Weights of a small GPT-style language model, trained from scratch on English Wikipedia.
Size: width 128, MLP 1024 ReLU.
Architecture: LayerNorm before each block, rotary positions, tied embeddings.
Each number is 128 + 32 x the weight over its row's rms, rounded and kept within 0 to 255. Layers, rows and columns count from 0. Numbers have three digits each. The size before them is the row's rms in percent of the matrix's.

# down: layer 6 MLP down (transposed), 1024x128, rms 0.192, rows 776-828, columns 0-127
# up: layer 6 MLP up, 1024x128, rms 0.194, rows 777-828, columns 0-127
down776 098:026123164072071099081139156089072140072100130139159131146091136095145099107128146145100146125086150160148112173117121139137107108130143114111109107080140161103124151075157134132124139158140103157137105111162081177113100094101155109145088114122127069133131116137113168159130186067170146174092176181175135090151157119172183157135108115093143221079093104107199126129176106143153129106097
up777 082:106056080160157115161128149107131135146148136106144108110099110109149118070151132139082090139111140118121120137118143066195167121142116106113120155172114149178115126105148133128143132095127152111159056170098144134177108085098162146177082067097182170159109090180120160119150149161141153049162171077133088084152158099075066095137084154095188165102177087112100156157094089155130096135101
down777 092:084128098118115124112107142144125121139110125105102122174142096134115133115162117053100124164086178119146108151075164059127150154116126207116146165194139119170062152139085169140123084163123084112097187132128113108154152124092165161114198145099177170105100092061097084106162081154135160137139140135123111151138206110202189093125155113139126142095168143149172082104121157167138105138089
up778 108:178130193158150082137151156096090100130109106190166150164094107120169166153130102104074110061149123145090123158182163105128167119104159122074101158131121156156148076052103089132161078122118150159157135161124129091134116138107196165110081153166074125088123108086087128120057126145127089123182140101159114177118113146156088153127158167139133131139160155142152091063061135145137069149135
down778 110:106109092173167141088119156113177077124121122159101141160110099133114138095164121152069107149176103097113106113136142155129132072146102095103059178224124109121160088109116069198151163118127147104117114166134086089108124144136179109105186170103107118163181208076183144141140108123082108100155128104184133097086125110122139112126146143150158152179139173135089180152132102117120164156066
up779 095:166094110123137158149081141116166111051150112173207152115117123163148143180107141139118153118191140061139072103138146107171095183189130126143124149174141144170162154175111110159118186084124119153085133106134153140109135106117138138148135136160151164136157090050139128128099106142115105089173075101052119085159113121139107129095188106118090097111136142150086221170102136135126089168096
down779 099:129099090115131127173115068148106169096133122146064148097123174116114128144100109174091085156074143127059118129101067137155152130147111157115141102166114117151120161134141136079063078134099104113093098090164166110166148070105109106187129081092100158116168128078136100145143177112160202139081096133146127105213184099067111135081103094145151179079098151111151118171135128132099132132091
up780 102:121122058186125128105083134079153059102161148175139125166162145078131134101131167156140153163142161101153132151133121133136158114204111045157141089123139122135100079152135139128111085200092104139133129067095122156142159182127171135109121126084123148118095140117120192120093058164133121127130102127112058141201150155100142128192169105097122070128142167131101152148113117045166130137118
down780 107:129140107137165114098145082101135143156213095131093180152139088142106111127165059141096166126110026159133121076158118129117138069129185123132101178090097140079159125139127112097151156136161107148157129188158111125127123138096121071101198146119137129142165144148132167148119089129062125170129094156129129135117100103105179147146154162093150124079097141152180148112173146126203135037149
up781 104:151129153079104175077125104118185118099121105128103104141118109141152143103119119077096165069106209102081124109091109152079148116142151108136124185124175100202179118110115095146112139115120159160183189088116123163125108151113103157118109100156078112119112188188096105173077128093162103123124143093121084082128116135165081158180143136142144137207102079144163088098090115141068131148076
down781 091:073183083139215108185111149105134139099148129169106143130072172121073181165117115157105122137138070113106144165196108164151068170106106132112090106140129164096136198129137140052154147157104117109154117129108112124174160121111153169095136142120134146121176104118142099122192145154117188141122102216114116148139129181161137076104099125116148112139160084083146117108127091146139121181194
up782 106:110118127145081130170179160145120143168107109104165159136125080123136137137163098112165122071118114122135067088080139149105191127105170082075151188105152183161147181085177189128140121108121127059083140133073120181157045130126127110094060080113141166091121110111150140161120169138157114164185132123127140122112124131118085162116091150110050175097128094176105119096155121126113142086102
down782 109:165114102123081088092101151112121127115165087098116165119107164162114112153085099200186125127155106071150158095192165111109109131098102153127147118118137080058078156123165160123118197180173109126169138096109117091076112139093112155106184124117107205100142179146167117124093132136082090148084154148184113126136142173131113135149122100141185134127134143131133187058142129133199153147178
up783 094:117130101179190138090121177093104160138154144101131113113155143117151162200149119052121157086231147123149125133093178140128139148160109127114144223118126107220115142099108158102147157178112126133125094065133111105114132115155151119111094110122113102145151130140133118070113164120050139160153104087154170140132118114103138128109139140175056199114171152161119147153130176141193146148131
down783 099:072158118146120161152152128101162166200115153110146083107100146125142123114152079145086145137173129145117140204146103097131136126164101083113094106087170167090143090152103159134115083173206093107156100133151092113094142135149146171150062146166145156137133105090090067084154130119206098113111098135104131102179027150126127109063138131179130102141159116134115099096122112050127123134107
up784 100:080174179121098156129172148189188098155102122150096080103140125135150181105110125136086075104145136121131133137156193118150056132151114063174159140106106182161161157126124128128164123128147111103091139193116187136115139150050112124122148118122103121179128145168117158124125135124132189078126144109111169151176120080118109182122073102152120054120092081156150119213126101129181107111123
down784 104:102118148119000146186126165089110136116120155211124145066079146111076164118139100143122182095121069130118111208147141166113111154106146124161147096132125117115120150140135155141129191108139103142168138145120095146103161137084181148155064121103111172137154188122162123112154138113181098140134073102132111080143106104123114161110118125118124096143121102164121125166172080125091109181193
up785 117:134130131055125118128118114094133163133135099148137121152177103167124105199160170167155175094108153113100145150093150178150129133161084108139163151153164139144114048112155098087168086132088159105153100128175035174126132122136178194140101105065124149152113191175145166186130151077114126128145192181172140128162179122140119156149129139100102115169110125141107123086110118085128115061153
down785 117:160191132124142141095192137135128208171148132105112161162147155142132128156186123089133056106104179102186169118125164135138123097063122068126079089118114124090100117122171130098161090225108190097174126145157078137127106119132170137146173141066136118190121177135113115140102077125131131142155171167110136148135162126156074162155094111092133135121110126168135119078181146107102100119153
up786 107:082109116113142112190160133104158130086160099120163096141082137134077122082102122140148172164137086069133105115106114171187116098154122107165132155110077124097118096142137155176086153081114105171168098143110218129112093113146091205092096079159107178132090125156099184120138163113193113154043153104132129088148125119148104102087162144094122107123120114069179095157111086138094159153137
down786 096:183122114232178117078119141095112131126120189128152121119106116124158149155169093109091106165143143209109156156067165115070106155132172092124133109147202128109101093129120068116126125138146133126149049106153114143164156120092125115144156134099126072163140100148144112157142173109100169070171097145106124154140184125147120144209149096150158080143115103115092110131187130089112073092114
up787 096:183102165122137151130150109118071150119102108192122131140160127134134185153118118087087146149086161097119146163160139198121147126135131161131197075128173108145112098107101177088124101192118117111167175117134091127123186162135123127127141137076150103104150111173168175168090049136140164069138107134091186179157152148113142175105121087149112101228160082138117096132079097093143121125126
down787 100:117122111138129108153179158091097112128096156108140177180127169065099138107197147124090126110127145158083114103126142152094139197114173114158152168195210145098130150127032127091129086111139158113069127117189127100140151102092141166100116122120156132117087115162164164128137123073120129118080120152117139083147065176076124111184162099139055120114139131173132088141150102134095097141179
up788 089:132101136110105157207134106097088172117098075097067149138141118097122091147059077099132156083173090116155178086176089130189111096163114098178108141085114086099091147143179126089070128064177103118132132112147113169133140179120100128165163155192155159111083102140145125161173143144134107126132157113144099161138140132107102098127053133139203101123116090078119161159084123165123118132117
down788 087:099072185130141109112098199097168114168128180118112153104179133186092193086188114111123101136123166143111140118084202140108140090126146147139168106169101113165107085143106134111124140147107100221114117102095154103075128104146133075118081124124082098134109074144125097091119113097131135111160097169195113112146113124154127138181169145145107107103091162171055117197153153132154115136088
up789 116:154073143155080197140138124136165144126154088127156138117124158148175112116084131134132109141128112120160092132099149223106113131116153112035188137156101077190201108143160139153167178084148093169152121112124077125143134162106101138149124144112187132086103135218176154145126190196145088150111108119153088110136136148125106120090102125151153114100127137122138123158168136086181188104137
down789 105:088163137119183060169140093134131119090104098083141100124098208140092095112097122137114126119111107148099114132147135109119144098165113164159143141180132129122122151084098083132100137096156106122157099141153131107159121126103125159195082123138102117103171134081142052130101163065197139148183168128149205100107134088161184127147098078145127193182091112071113087182110157095143116066118
up790 099:149135137129134170137158077108176199124168138175118165118148083149108144130085119106153170158129123090142124090146200174121124090146135121131142169104155122168126008135126138190101145136126085107084057103073099103140123139098057149175138084162167177094148098122122149095193136088161112092108148133130114074125154113100118159136097161161142142157141120148151067135161073176140138128143
down790 103:103118083150126133138117149169114132103176085135101131157090104126132134108069226120164150124187084175132155120169114141128170149107105147124127106091064048182161140107126111084141132113090138159153156094188181126153118122124114149117091094129104106093157151153142151137126172124139209095133200129090119118211095102143176140193146134160142097075119094106119172130162139144177150115166
up791 110:110096143130158097122168139109107139133096137170145095094182105125148164162183131113108184148129183144189168131133090132121144113171097143195127089175095142076132100136134195130090136175123095075104096176169128124189104114116107148180121085156191156178160173182102090080086145128141109130122075117124156118197189097095082114125131078201119125115131139106096116131118082149132124133165
down791 110:118139081142122149115092081070112115118120168127124108085142169108135108164146106125104111127074138151148138159139176118162146109066122118134135122187094135102041136133185131182114121149135089137118181100125159127112128123100118167074140150094251123201160125154103118083129181116121123132131115135141117100176185101197182054161137101142145134160168119084131169163110110130108174104159
up792 105:171134158106137194096197135183147175117120106076138143085120134097135121164128085124133132163159104120130105142110135182083107171146116115148133176158146145149103143139136155083122176138188137138117107104098122080096111157185121127125121088113132120106076109141071123174148100136099084140112123134118215203134015178149104165105106113106097070156143133154150171151198109109080110123110
down792 095:202172161166095143069135151082139133083078099127200137075159152132127126151173172092139168105169125099121175127141143111080170130163118124111118087149170153082070092101039130130145160125163146078113126149115082140133118088169112157143128076117117082187105109212103087113126115138127152176080140138148106130066131172097108140143131142119144090138136088166117132126138113211107124124136
up793 120:181101129147162126114094075123125193075136082123160156135132162091107128109129077120156169169130126138062093150115099167147153146191133146121089091156128183107111129113132133142139138059113096118155105194107095082173079122159055141107183134180103119116064132106144127108145070159124137161095129121101206112117146135119103094110074150061148138142179130142158151123113060101150187110116
down793 084:137164074080143102122175099123134118120093202101090107168094194164122139128192182195058144071149129091161183167164123124159130116105072114136140150103140064123131170166188132070109146168182146121170172128147163138169134059184108109170156143133113128115152099096107119102135158106197122124089057142131122126137130133129133113136141104097091169135129155149132159153151118173112114129108
up794 098:167078146134157108141142141098163110149112121144154167149095073110185204128134120075102144130080135146130127166072112127158165151116189064118107146155165130159170147192221168139140169148106128128135108101140141163097118126123108130186117095141150101073103123103166110134143173110139115137188159121181192187138157159138150091172143139098173150180155108105126081124099132122174138208140
down794 090:103115117113120170149136128134091134127111156196130133176149089144047133116114150112073130131109152155153153119176196147077132094154074170148138108101123143157110147107092121118170189097117129148107135139042133132091134163111099192086113080156158111148150164154152085106135119199147098128096191133142087134127155127073123161088152130101129020088183197109131099109128140150094118134137
up795 099:109150098105176096131159115153145167119102133157150139128155085121105140172101100067131077084115143144158137089028123146125180144122125166135142148116082045175198172181132090149128105103131226116168145102165111156115171122085141155145125106107126120120189092113053138144095150116085126120143116159129187158124096153132169117155101137144117102068151118095142113093131144085186141092158
down795 090:145146116092161127112130135140154173145123177079157127131160135222166168102100144126112129083081091112133165094167157129112163100089009098119167099137119076119148137122136171068095090104179131103196123099088112151160114129059139144163185105135103080119103109159150125110142151122162131089090096084089172124104122087167128135175124126085160100139172141120099133174111086134131166109095
up796 093:094089140099113118131098105117119129076134164127128159165100159108146119096162108172124126162108072143101142127104144235157133172155164125102119099114088073114128159096164156139105104132154094086104063149140181142151097131101149096132159118168094144107194165121089110170117068122123041127152143136173100097079121169093117093074144164121092110148132093151068134178091055135071145113114
down796 094:154108096173162145130106152163135115136060120078111178093104123112044167141122187154128136053122115118161125140104165098123078096155087103124131104144142083084142081143109108105098126107125194135127155125151159070120075176121134143153125172134105111155165146110151187066124133138089072107168123167129121049045154057095112101129120125178171162098095151116096134107112164122132115117106
up797 099:137219062181065131152177133128162136092127159138126192124086120061151135100127146042120147116105161113169104127128096172066153131092128152145165128078166094166157100143077167156106155110074092119099146151089121119130094117123118122114098097182150182085158083108128141097112117086140069135111143143179126115127121118097152171132127157162164176129162103143167151129174103149149185166148
down797 105:014118152092099154121171189137135103130168172148144143093155125081115117107059148141155155171137132075109124090137089074123144133075134078177106174080072141197141103081161140138136145122129125138132134094129108155120147065117156063154087165152086181117122147093119134123152134137127121117105141158155073105129105126127124124150127122097111068112134141160195168165128102160095177055125
up798 097:180136062101119142110162127104143133147132113157095153139159111168139160163116087114090067164104160047114088153173116107161099106145154114161189089116108157137125127159124139179135128149107142168192114120159092079143143132098165149161111136069128161158123086085139136084199166144154145114170181131102095101070104107111079204073134121126100133086128199142149139191120103170139116128082
down798 098:166155147140117086144121150084084151190110133116177158160144088128140185129138144147136174154129140125153215143137112160119164073119118141090088082082121122148119176115116189182121159138159129133168213147086098130126128112094062090129153172072099167163143114133151138115110146143209131098123151087145072139061084090141147149161134142138096102121152065127104167139094169159129126164080
up799 097:138168102154184160100117110134128142104153125096126074129168129086122147126145145087091135096107180133149111125152142072122148177097153116117124070096108054110146115181175071112164153110080177161108102157148176122125129066166112122085104151075117154135137144151071085186112103128127128120128146112113136073163157207157092100171189132074122117104105155191133092113043094150132156148126
down799 091:076195085112133097102138086119116120162136155148145092164151141102143166169177146162143144104098149134135119160106110147129131113092153143056146151138088085199097161094122161097199074120127130089172117155168178136132140163132195160115153116090129140152186172179126104158148078139165156137069107195140106097121134135043109112127145194155156149089080120141112141141142194105095128143127
up800 104:119172133120196132144154138083084076098170172110155199183164123100210063108129085171202138146136150128093169130152094098171154146117145116088151117160106133101130109134103069105183103155077092098100061104162110113135114148138145144101142125089141145155194198086144089146149194145152099124086104125136121133140082145166112105083092167116158107122108140129130096125151085155148142137114
down800 099:118145081103080102128107186122137141154121095112138111133114070150170129118129129061109178203139121140136141198165102194157100122116109072178116129149079101144115117154137119109132156051111086130130134090113074127067168116166091109057083132158107140132115158102059097094135141121146096135154146081082099180148107120178191111140099126144182080160085118136136172103134095132181101120140
up801 092:084120186127091157134137151169200137142181096135090153080139137129139091051092132088121158110155139119118179213114156141171162110148138132157133170168067128090129104169129151150046116149103162152165126154156067140136144187129120103104149108104169094105110121131082130153169169135075117149162108117172123147090135122066136170124152212082145097112140124153168171144129127087115156126159
down801 092:149067212135134115134091135189079134124104158138110158082156114130160083084097123153169101142131122145115032103119140062118145101095110085111125109133100113139128118127098105109116129076179164080158106118136157168084177171143136148102121135103134037136147033093120114124111106112146101100131060114181105100112174096183111122148132094100141100131108079133113084092140138122108141073095
up802 089:150103175121139113053106142133142166076060085151125081134160140134079140114132174178137185111143135135109115166133065137106131153170163136086075120126073154127141120096148188108090086093075167134124084099114111119129112123110092192153164162133135125140167198149148179040173132100167134147136132084149099175102107114081119113142072146156126074128132105150088102116167119124101171121079
down802 087:154151097122145162189137186093090127106093154052154152123104112090182180153080094091088093146111147117124121149171156111097137139074142160123136156182165145122135156147112141085194176106190164179118084177100151133122221175179137097129160116132109102162117115084091107206134133080162110153105138138132142141116124108173083142127153093106165180082141119125135171111110104114140171127138
up803 099:164136103105095106176115100093163061128184110090144151234134089100118067094147107161187112112133109071126092162113092150102130111116113127175140141129109127163172112157140120103140170123164203118099056132106107118121157069075127159138143080148128138170155123139093171134091103126089159070153154097138111119119091117151150124114126103143073207169143145100161118142118116160168194134094
down803 098:134103164168111140087161158123117096122147159183141184156165123117121140133114166115094129171173118144143142070150113095086122116079072093130102109155102154169097115152083191119091096103076089140151126124127181117110138181129165113079131078102101112165092176117157192073148176117127113148067126137158117110120120137070150154202153053150140130106100156094160109182158124179058147107110
up804 101:103148148168146126191124076209119138144184088107125077155132141121160137144141116108145111089127182088161134113132124126197151143102151106109120131106222122061137150074115109125138092136107120087115182109076134113097117135091126131090158092142111140173153131172106133180127131148142126107104117158121100055104062131204107073115175111095153093132111099113194152084102183106167091096115
down804 092:176172143126188098154140193095077075117101108133114184092067113115103105134167116164156186108180133091177092109181165135158150126092100131146129111153140137117168095122120146111114179108143148122158195158228135108147127159163130100180080129140113151110160133094132175082137105123120133155086148116129117096149116149133131141141097097156055137078124125167183041115109180139138127086114
up805 091:122098155124156112133096103054137174079152115126091064120127030119103149056190101132132121182155123108123142111163077091101139147139088106124179202153136139183151118119131124128132091143113127122083098196150182103122124161085128151142162077117153115118125165111144120130174173176105127071133106106144168102125119167174135198147097145126116134167120124144145084153156083180087123188114
down805 088:122058125149155100192090090166163093092076090192099117093134086136119086160109115070150129112183137110125137113127129061204137119104095082109116082107113066106124130116104123150132089119131127157084174093183177134135157143172100070146114102183097180140134107085119102093155154115155115109123160131121144148104199109127142143209106137104099088099132131150154100093070118137162092087137
up806 097:145123151158151107145117187107152140126147148089141181133148072179109116194166217138139156071173101156101122094138132120108123134132142144106090083164149152112142151125081168047113185114106159163132144105141142150111128113074130150095121079092139163116090178084103140126134131043037108163130139134110148139153104111122095059166123117196155132122172110185154107137128180155167121122133
down806 097:142118156186210155098101107150166092123191123156071159065157157145129153090087164151077093142138091120112116129135125125126138189094124162105162109114132130118175200132113098093117111096098157121147143168070142189164064098131119066154193142119110157116099122094107101153088082101104118061158101145137146125154137089094109146060094099119138115137129112125162114127198119097105168130181
up807 100:137179140070141118109093150117166170058126186068085109139140119139116118104142096145148124149204145135160107135165117146109159080151112132105162142136137075126143175127112108105192187138086151161081110116149146119215122076154128129117109106134088122207129134083095121109150145051118190124032116099151108143182089158128112136119113168188120119143117087126110110114127173137164161106113
down807 104:162048158129088102088164135131136089159176159131215099161138098133089129156060177084113136137078072162104134150125162128160126159093130085173159121077135133155175180112134149150123161169117162125118149078094168115151102139177157154099087121188200158122162141133145150114124118155097100149152091097162176151098171161108106143115151180138121104133147145065196118115081159105127131149125
up808 094:101139165143106130157031138175136119115138106116203143130139094134166110172089120072117099165152155089149155130088127119137123122147149128147111155161110178112170134143179092189121166137151159124198116144146153154138145144110120136125203140136089105143105153147128178074056139075106157077136098168155102165150092106113172114099177148133112175153174107061085130053123148141126077078134
down808 098:098159080119115108116151069168176161164159129090114121152138149127143136108155145093158094151139110045159076133108102128155188150170136098139042122122110113133134130184129157075145088144156130155115078113116141150177179167119169076126098107038135105105133174138108122149154117149116128169074138158080081090180063139075079144138133169150089082124075104097137147142114113097119121113081
up809 094:133150074145095197143091121100134102160140129182121094127189116082111078146149089129106085184101176128178101128077151116128111124143134124156104128096155119201167152108152118126195102088163141082155099135178122120154119134117156167175169140105099141147159104096136072083122101097130128115091186127091143201166076120133131126112149112141158146046073175119101139102123145181137054155121
down809 104:112172126133125183114092136053145079162148140148147100088135098159160142142105077107106114182127188141149136184123115109097149147102109122133142103191163116170153151116139161108114134042126122140166094094189095144129133126074185161178178121105171114129084101174127094078121098168160113154080183087104109180116091122110137122112120140143221100106105119124108130190109101160093099160093
up810 100:188125144111110132175074144107176120159151159114156186137083115113109128135172186115084071131180115169090128102215134135195134114086090152156158076094131149162164103126159092074130102198123111140094084151158143110109147168109127118133125186147137106121107140159110116064142177110154080104174117062106198134133109157088137085103092122126179125098109140163111098134153133139154142083167
down810 105:173094139113146137147165145164101044116125144084125098169196144205104114169126132161154181090142103120122133142148086122127139124096158138129094105118070133141179112130112085110150162156130121140107078165157150151144081141204122099124142175110140124117088108096133138167033090145077072181129179141123182173158181136108136089126096096179099141090115082143159123091129115165119084096150
up811 091:136148099114163081142090076149131161159144117106126163135158139152119119136148125155088119180201120098211131149091129109087188087125165146123175095108150092196157167122120165172128188152136122097111134104075130079085127139115098125034057105161131155158102148087129130126093140092149110122150128182183082169117113158193130124088139127114130144084123119138137099065095137140083067134117
down811 084:131123174134155096145095139075128128146141114101094089162100167115174079133099131160115116130142196178139122134057069084125090195165117121169142142113105100148133101079137095113122100174191132105076133106138152115144110041114128139162136187128163134115068075185102133163147132121143169096115182116120110191034126134152128111133150110112174079135185118126076118151149175122102111125126
up812 085:111117138117110133124120141151091211135121147079133161082142105101103156143100085101111118175137184129122113123174164119141157123111185121193086139137107104122144171158142150102141121077160151112127131197121131126174100190154136112170120102101168136152120161083103190102173120091174197171146111145067110154100131147106053118171129074164168144130091133105194130110226107085127123134143
down812 090:117081153086086122123193102093102139136143152122112103114091168101175145135170093117168196120139146124136076117130117135153134079081088085136138080133201165159122094126203169149121135123131136108097132116118165116115165096131177187108102125080119094124138096077189102187106094032148176138085153083116088090116166111107139150147072165140088131095115157137118128125138115135143065145182
up813 119:111112097120099147119159144130141090102156215098080067176089154122112135150155156094098093120128167124164132107154141121152118146167227112144129162061093080089103091186129135119134118125166090087123164122124099195141113111123125103099145106188123151127108118118117110142191203137083061113123102104128079118130112188092104145145135093096082166181158132177129143140124091144166063128112
down813 089:171150074129080109118162130094069126179088129093118110145108199149144159157145145155106170040097129049079124143145167072146108119130122147108122165142147118079104142090158129067122127136203168089131186140176101136145142096164153072119162141153119103135174119122168083114148202151157120143100060158108097061111149135138100115169112139132131113092175153148100141130165109154122151152143
up814 094:213156148085115152115101073135065079141138173107129113100183124133145125103126129095123144120132147168131146111164105115179165059122116127161089114169227064119115136147124140173092147126130102110120175113143119117149151093112159166042095116126134145121154129075074107101083161169204116106088139112153095146203101098115111108076143103174137118167109116167117145151099113169147125091145
down814 093:211129135167121091115190091170100116143123093143131142153142112110139085122164165135150145187165126103132140151189143171149107126135150148158113129075116166132169176151133163091168074165133137187156146111152120081087135159142174114109130173135141159102126190144104122091128211130078049134098131119091175107118129128104100103149112107100170104185129156129114174064071076138097108174167
up815 093:122114102167154169155121167122134122171112185154133100140122099181116097121105133159055122145079073126119080161155144102192153185161150134111107126149148118136175148170081161108090150071141114191091095086149116134079115138148077109157109124117162185084087084133106196150119132138108124142133100078107124175104101102193076157129070131173115169110146130122075126125201132133159148118185
down815 099:125129066103194164093128124063171085153181107073160143126126142197137081165084142133132130177079109120162068133122128198147126127111073079110119153139139134066139159107162118094113149153063130171146149136118166125137122142110149120129095165129122130108126149102159109133087100049104120074140190165143151108110125144117165145130137158113108123100117149055181110186174113123091053158109
up816 104:175176173086140142125154090095109117146114107100181148163146157104119078108108098086167130187181130200187141080065101077109131138130089207051146141128127149190075141119156165128174123124129123136082128117127125062097138132094199112165158167096102158098108106136118141118105131120149143139145071148138110139183098137101078085127138090150070114107175161163099134123128157160127156134106
down816 090:127061127139122125165103132135137169170123112076099097066083100143135175145158110118100040071127137125125119132134172151136110127167185093108110129134141057094147127047167076137105108145133136131176097092129155135099160175114102127111115148145137101137149113080140113084164190130177133178106054132116142173070087207165106085135178155104158111138147109162139099071160133126131136133091
up817 093:153202138111123137146092063104171167170125119137135144108169176084161207193090113142104086193143143129160159118106155122041165135149088074087144116127182113184074160118167143124139157129120165078104121134169148090161131120088128099110152123156113122132107115145122139151130097127097105138108167141187092092134128142173150157059165102115110197103093094087118162124140161124070138111155
down817 100:093105159118204084154113169141167145141136132158127170161147105158124076100155083119141128096078164130141097145085128145050073175174130079148133129135106118145142105128106147169110123135088093158069141117071095121099151096086076146167091174132151115121115126152127171149144107091148135134150149158105089135113060131162176156146140143144123060086120123112087117075030037152119118135118
up818 115:131148122109112135191112135159109101101163223140080109142101120111135136131122149035097141154094092101146080188044085073156081078142163170143131105073113109144149108117117091143171136135129119163138124150110175125129148078129109165114098129093059087149151127134062169155141172143114138126143173135059150154132135138150140097121097093108116077082104142121124170063130076130129173098111
down818 101:104074116037097111155162124112147113084101167120134101141137143194193137145124102141090133114118085141113162125185077116146125090121164116141153150175097096206097146086152161184137156071155114087066145116175121095113143068093153129145122148179153186073176103105138086075113114090125135082132115106148066091186098154176129115156128105113164134153149137145124145126130190111107112122120
up819 101:139112094167164181118077137121133165081135113117144116138199093211117129193053145091097116110192183161085088088139126122146126162062130053176105128069100117105162140118135133087067139123136112139104131186074097153133118137142087123124137124099184154107133157095138088157099127131137120180121079087120127097139181147120112132095164106162136136137103100115082067109130126116158080125081
down819 115:126154153158117094104080119042086175167147169156114085126163103106178156140145168120116106157110156172089147069123116119151118161126138051149163152128164153112144147126134149141171152176184098109166147155138158142107119146134105125056137103125180141119133172081131126165180122167076152106143162182077172175152147097078140161058070157163124154150134165153130173155157163083115092129117
up820 084:075134210144115080156069122107184134067130077146134123133128114131103126101166123098134145144195129069108124098108155155118153152176106117137155123131137174135131130130153052080154144164167081117078075147118077107144124140135226121114126156159076180161116151148084138129125156122096142074132108107134134174149133183133169120122161215106104162164168092136122164156130131071106103132159
down820 110:142136167074144084146130090125120107204140171135100163146208118115124109092162106152125089137131143185095115039149137126174141155116147079106117131144180168171144171164078132099149123163115122086154145120135120155127115082162147147117161140116043122128075134183094110160088096097111095109123091132063138108197127118140117156080197151149092098115082169163151101133128164093137091140171
up821 118:186139214155121142131091100132107153152122115154128156128090083079088054093135100109082125158104089143068167190083117147142090113141165112121140106128130115181162167087144146127152135124142120115129109140114172138144173103181131226159112121132113120121110185092103148126145141127178159153169114150123086157218112090095136102100161189148144117186106135081082130139130145116102158166186
down821 091:176182119160133115110145132119093081148096114103127042092133169164141130166163094144120128083113154056123184123116088166125144100097114114109171143161121139128089125116124154106111149138158128098185156111176159149152097135069078091066197175129151093182140092116134070153131109193175138141056115140129114149087139152116133138144144150144192145122123199197108142156163148114127146155082
up822 100:130171123124140128119167142157072125189163157158137099158109085105143111129164141135161128091048169123124104171170128156094080104123066132144119137083173084161162093163137146144155084132055092105186105146124112183140149126139114141112139122134092208127140120184172151176058158126165092168197148129114117139127158114137081169197123117114146077111119040127149114094133124121126116091125
down822 106:139109152109175163134138119080114172079205192158167056117156126146105130178113110099116127102098124126097147159123164146122168119054152158136117123160143131162111123066125167140143119175126125128174124136105166103111147117131151172152141182058180092101077098111114147129064142138115059153143105088111116207154145123189143213124123128144091121147121167118153113078148184108132107083133
up823 089:127143184191146109100122160099141052155119150134175141145078104099140094137133176147146122099122102094117108093106123089127116109161192122083164097099104126100155128149119140143198092182161148169148114135144164105086110090182140130095133184148112098078129148174135116148122100139047141133152136143144111157123162110127125139048130168185105162112125071160178182104135147081112116082035
down823 105:145036129144198133111145100067179147150120136124136109183132120145114172112102136127162139115098181114145215152111129123142157153126058115110135109142143113149139168168044127103138067117119074087095160175111103116086164154118131099077098089104167146153119140081065157156142162141133138144197146109124170125091117127199096120125151141104115120090086152158112122115061083135115108138177
up824 102:098117087131195169092133184137088166111178157120148173111127087060101090150124097134155183143164110110162132128080127093109169131154136124115136129125117145137126196173122134196123223094087156103115157025136161149133068149148106125158130070126130150134117132074100138096154093152114123145105178071115147116123122190160121139155091145080116079155074086144104101155138114144119162132120
down824 106:101114119100165102104187108137144132133124116138161119135154084050061111179111158140156087119172099136065112119142178175135156162126145155081129124047096114076156152123137137147066104165126144133161111104139084183157186157064161136126117113173155147109045110164060107160161141145103150105138174178125119175079125134119150136115113154085166136080103118150132112137127098121056118116091
up825 104:165107175106195149110116144120123134180110148187099143161177105123120061084181113101157126083131157158156126081153136117104110173138126114121179168162156057164157133119130077112166147083056079144052116192124141124167093066153095137143065061151155138172136168109147105132170124165105132108130172147138151108143136087165171202111111110111125108137152168143118120142092121111154138107125
down825 102:134155175090174167129107101121094128180099093096159105111111145127112189114131158133129124167036146098117111123153102093208101160175093123129102179129120187098128112099171109152140079142134109118108143133092119201097127231083108084122166186127104137123125116145123166096114109120090128129144099111114087092137078105080144153132152164126125139118123187128187134081163151141104215132153
up826 098:103144064119106148080115189155145168180110124178122129105094091088117162133145131112093096099188133191157114197095168127117119108150146083154135147108131129186146104105176069142168153108125140117141080097165106162119078127080196141112104120151098152080068138106136115108121168182084212119190117116080153116140133157089129162166154158182159096146100128137120153132115086135103110107173
down826 087:142105093090097140080144100173126116123081155080094202087148172140158134101130152120102057109106155110107129133124122032169123097196127100162110107147131113158131127100107087103159171117122145110188126183121112144107115129156183176092174124113127058128131120160145115098146061068103198106115109090100123104065086091144152146094118138110055073122128111139181138130118100118154122100132
up827 095:086124160061136157124122146112149153141122109153144112169063124145147110087092185138076137150181111131121101128095123152129217146124121153161141104090099127199144153115161105148092149182116098161121100163200216111167155161139119153083122090148085064164170182110078143108107080122110122125118151087173137183133135093092112145119153098103138120123143172147167131122170107124136056085092
down827 099:119134105116094167157107147097141123089131132172106184094102155154110170134147118153085070155151160107128136070137132167124182101082087145075132179122161110139138123133161108125146065168116161048158127136178157204183119128125125162150162134057109168113156129157111146150118108157127174117103190178110063080176114141092125158069139126115183117152125146128144116133150124215154091086136
up828 107:104090137098156130143094056151163092100092142129166093114134159124116177089103182116140125166137076118121120063154123085152127081099084116083158170094179145121097153138110081128080172130163177180137186103067153131147133181124190078117166117216160108105102131127184144112205168112142136133130146108158136138156135121166146144089084077131082154126086108088101110082107123138142127129119
down828 104:123139171149177072130119175084111139157150180165117145107110077180183060150097165097127165107107121146140143120116136159103112191149141166173156134128123076157155066077172100145148095009090118122143040103123114097147097099145142134154103121122096200133162146138141085130109087141121065092122128148109122158097135167125129101153141170160120082158130164125135141157105136076133147099102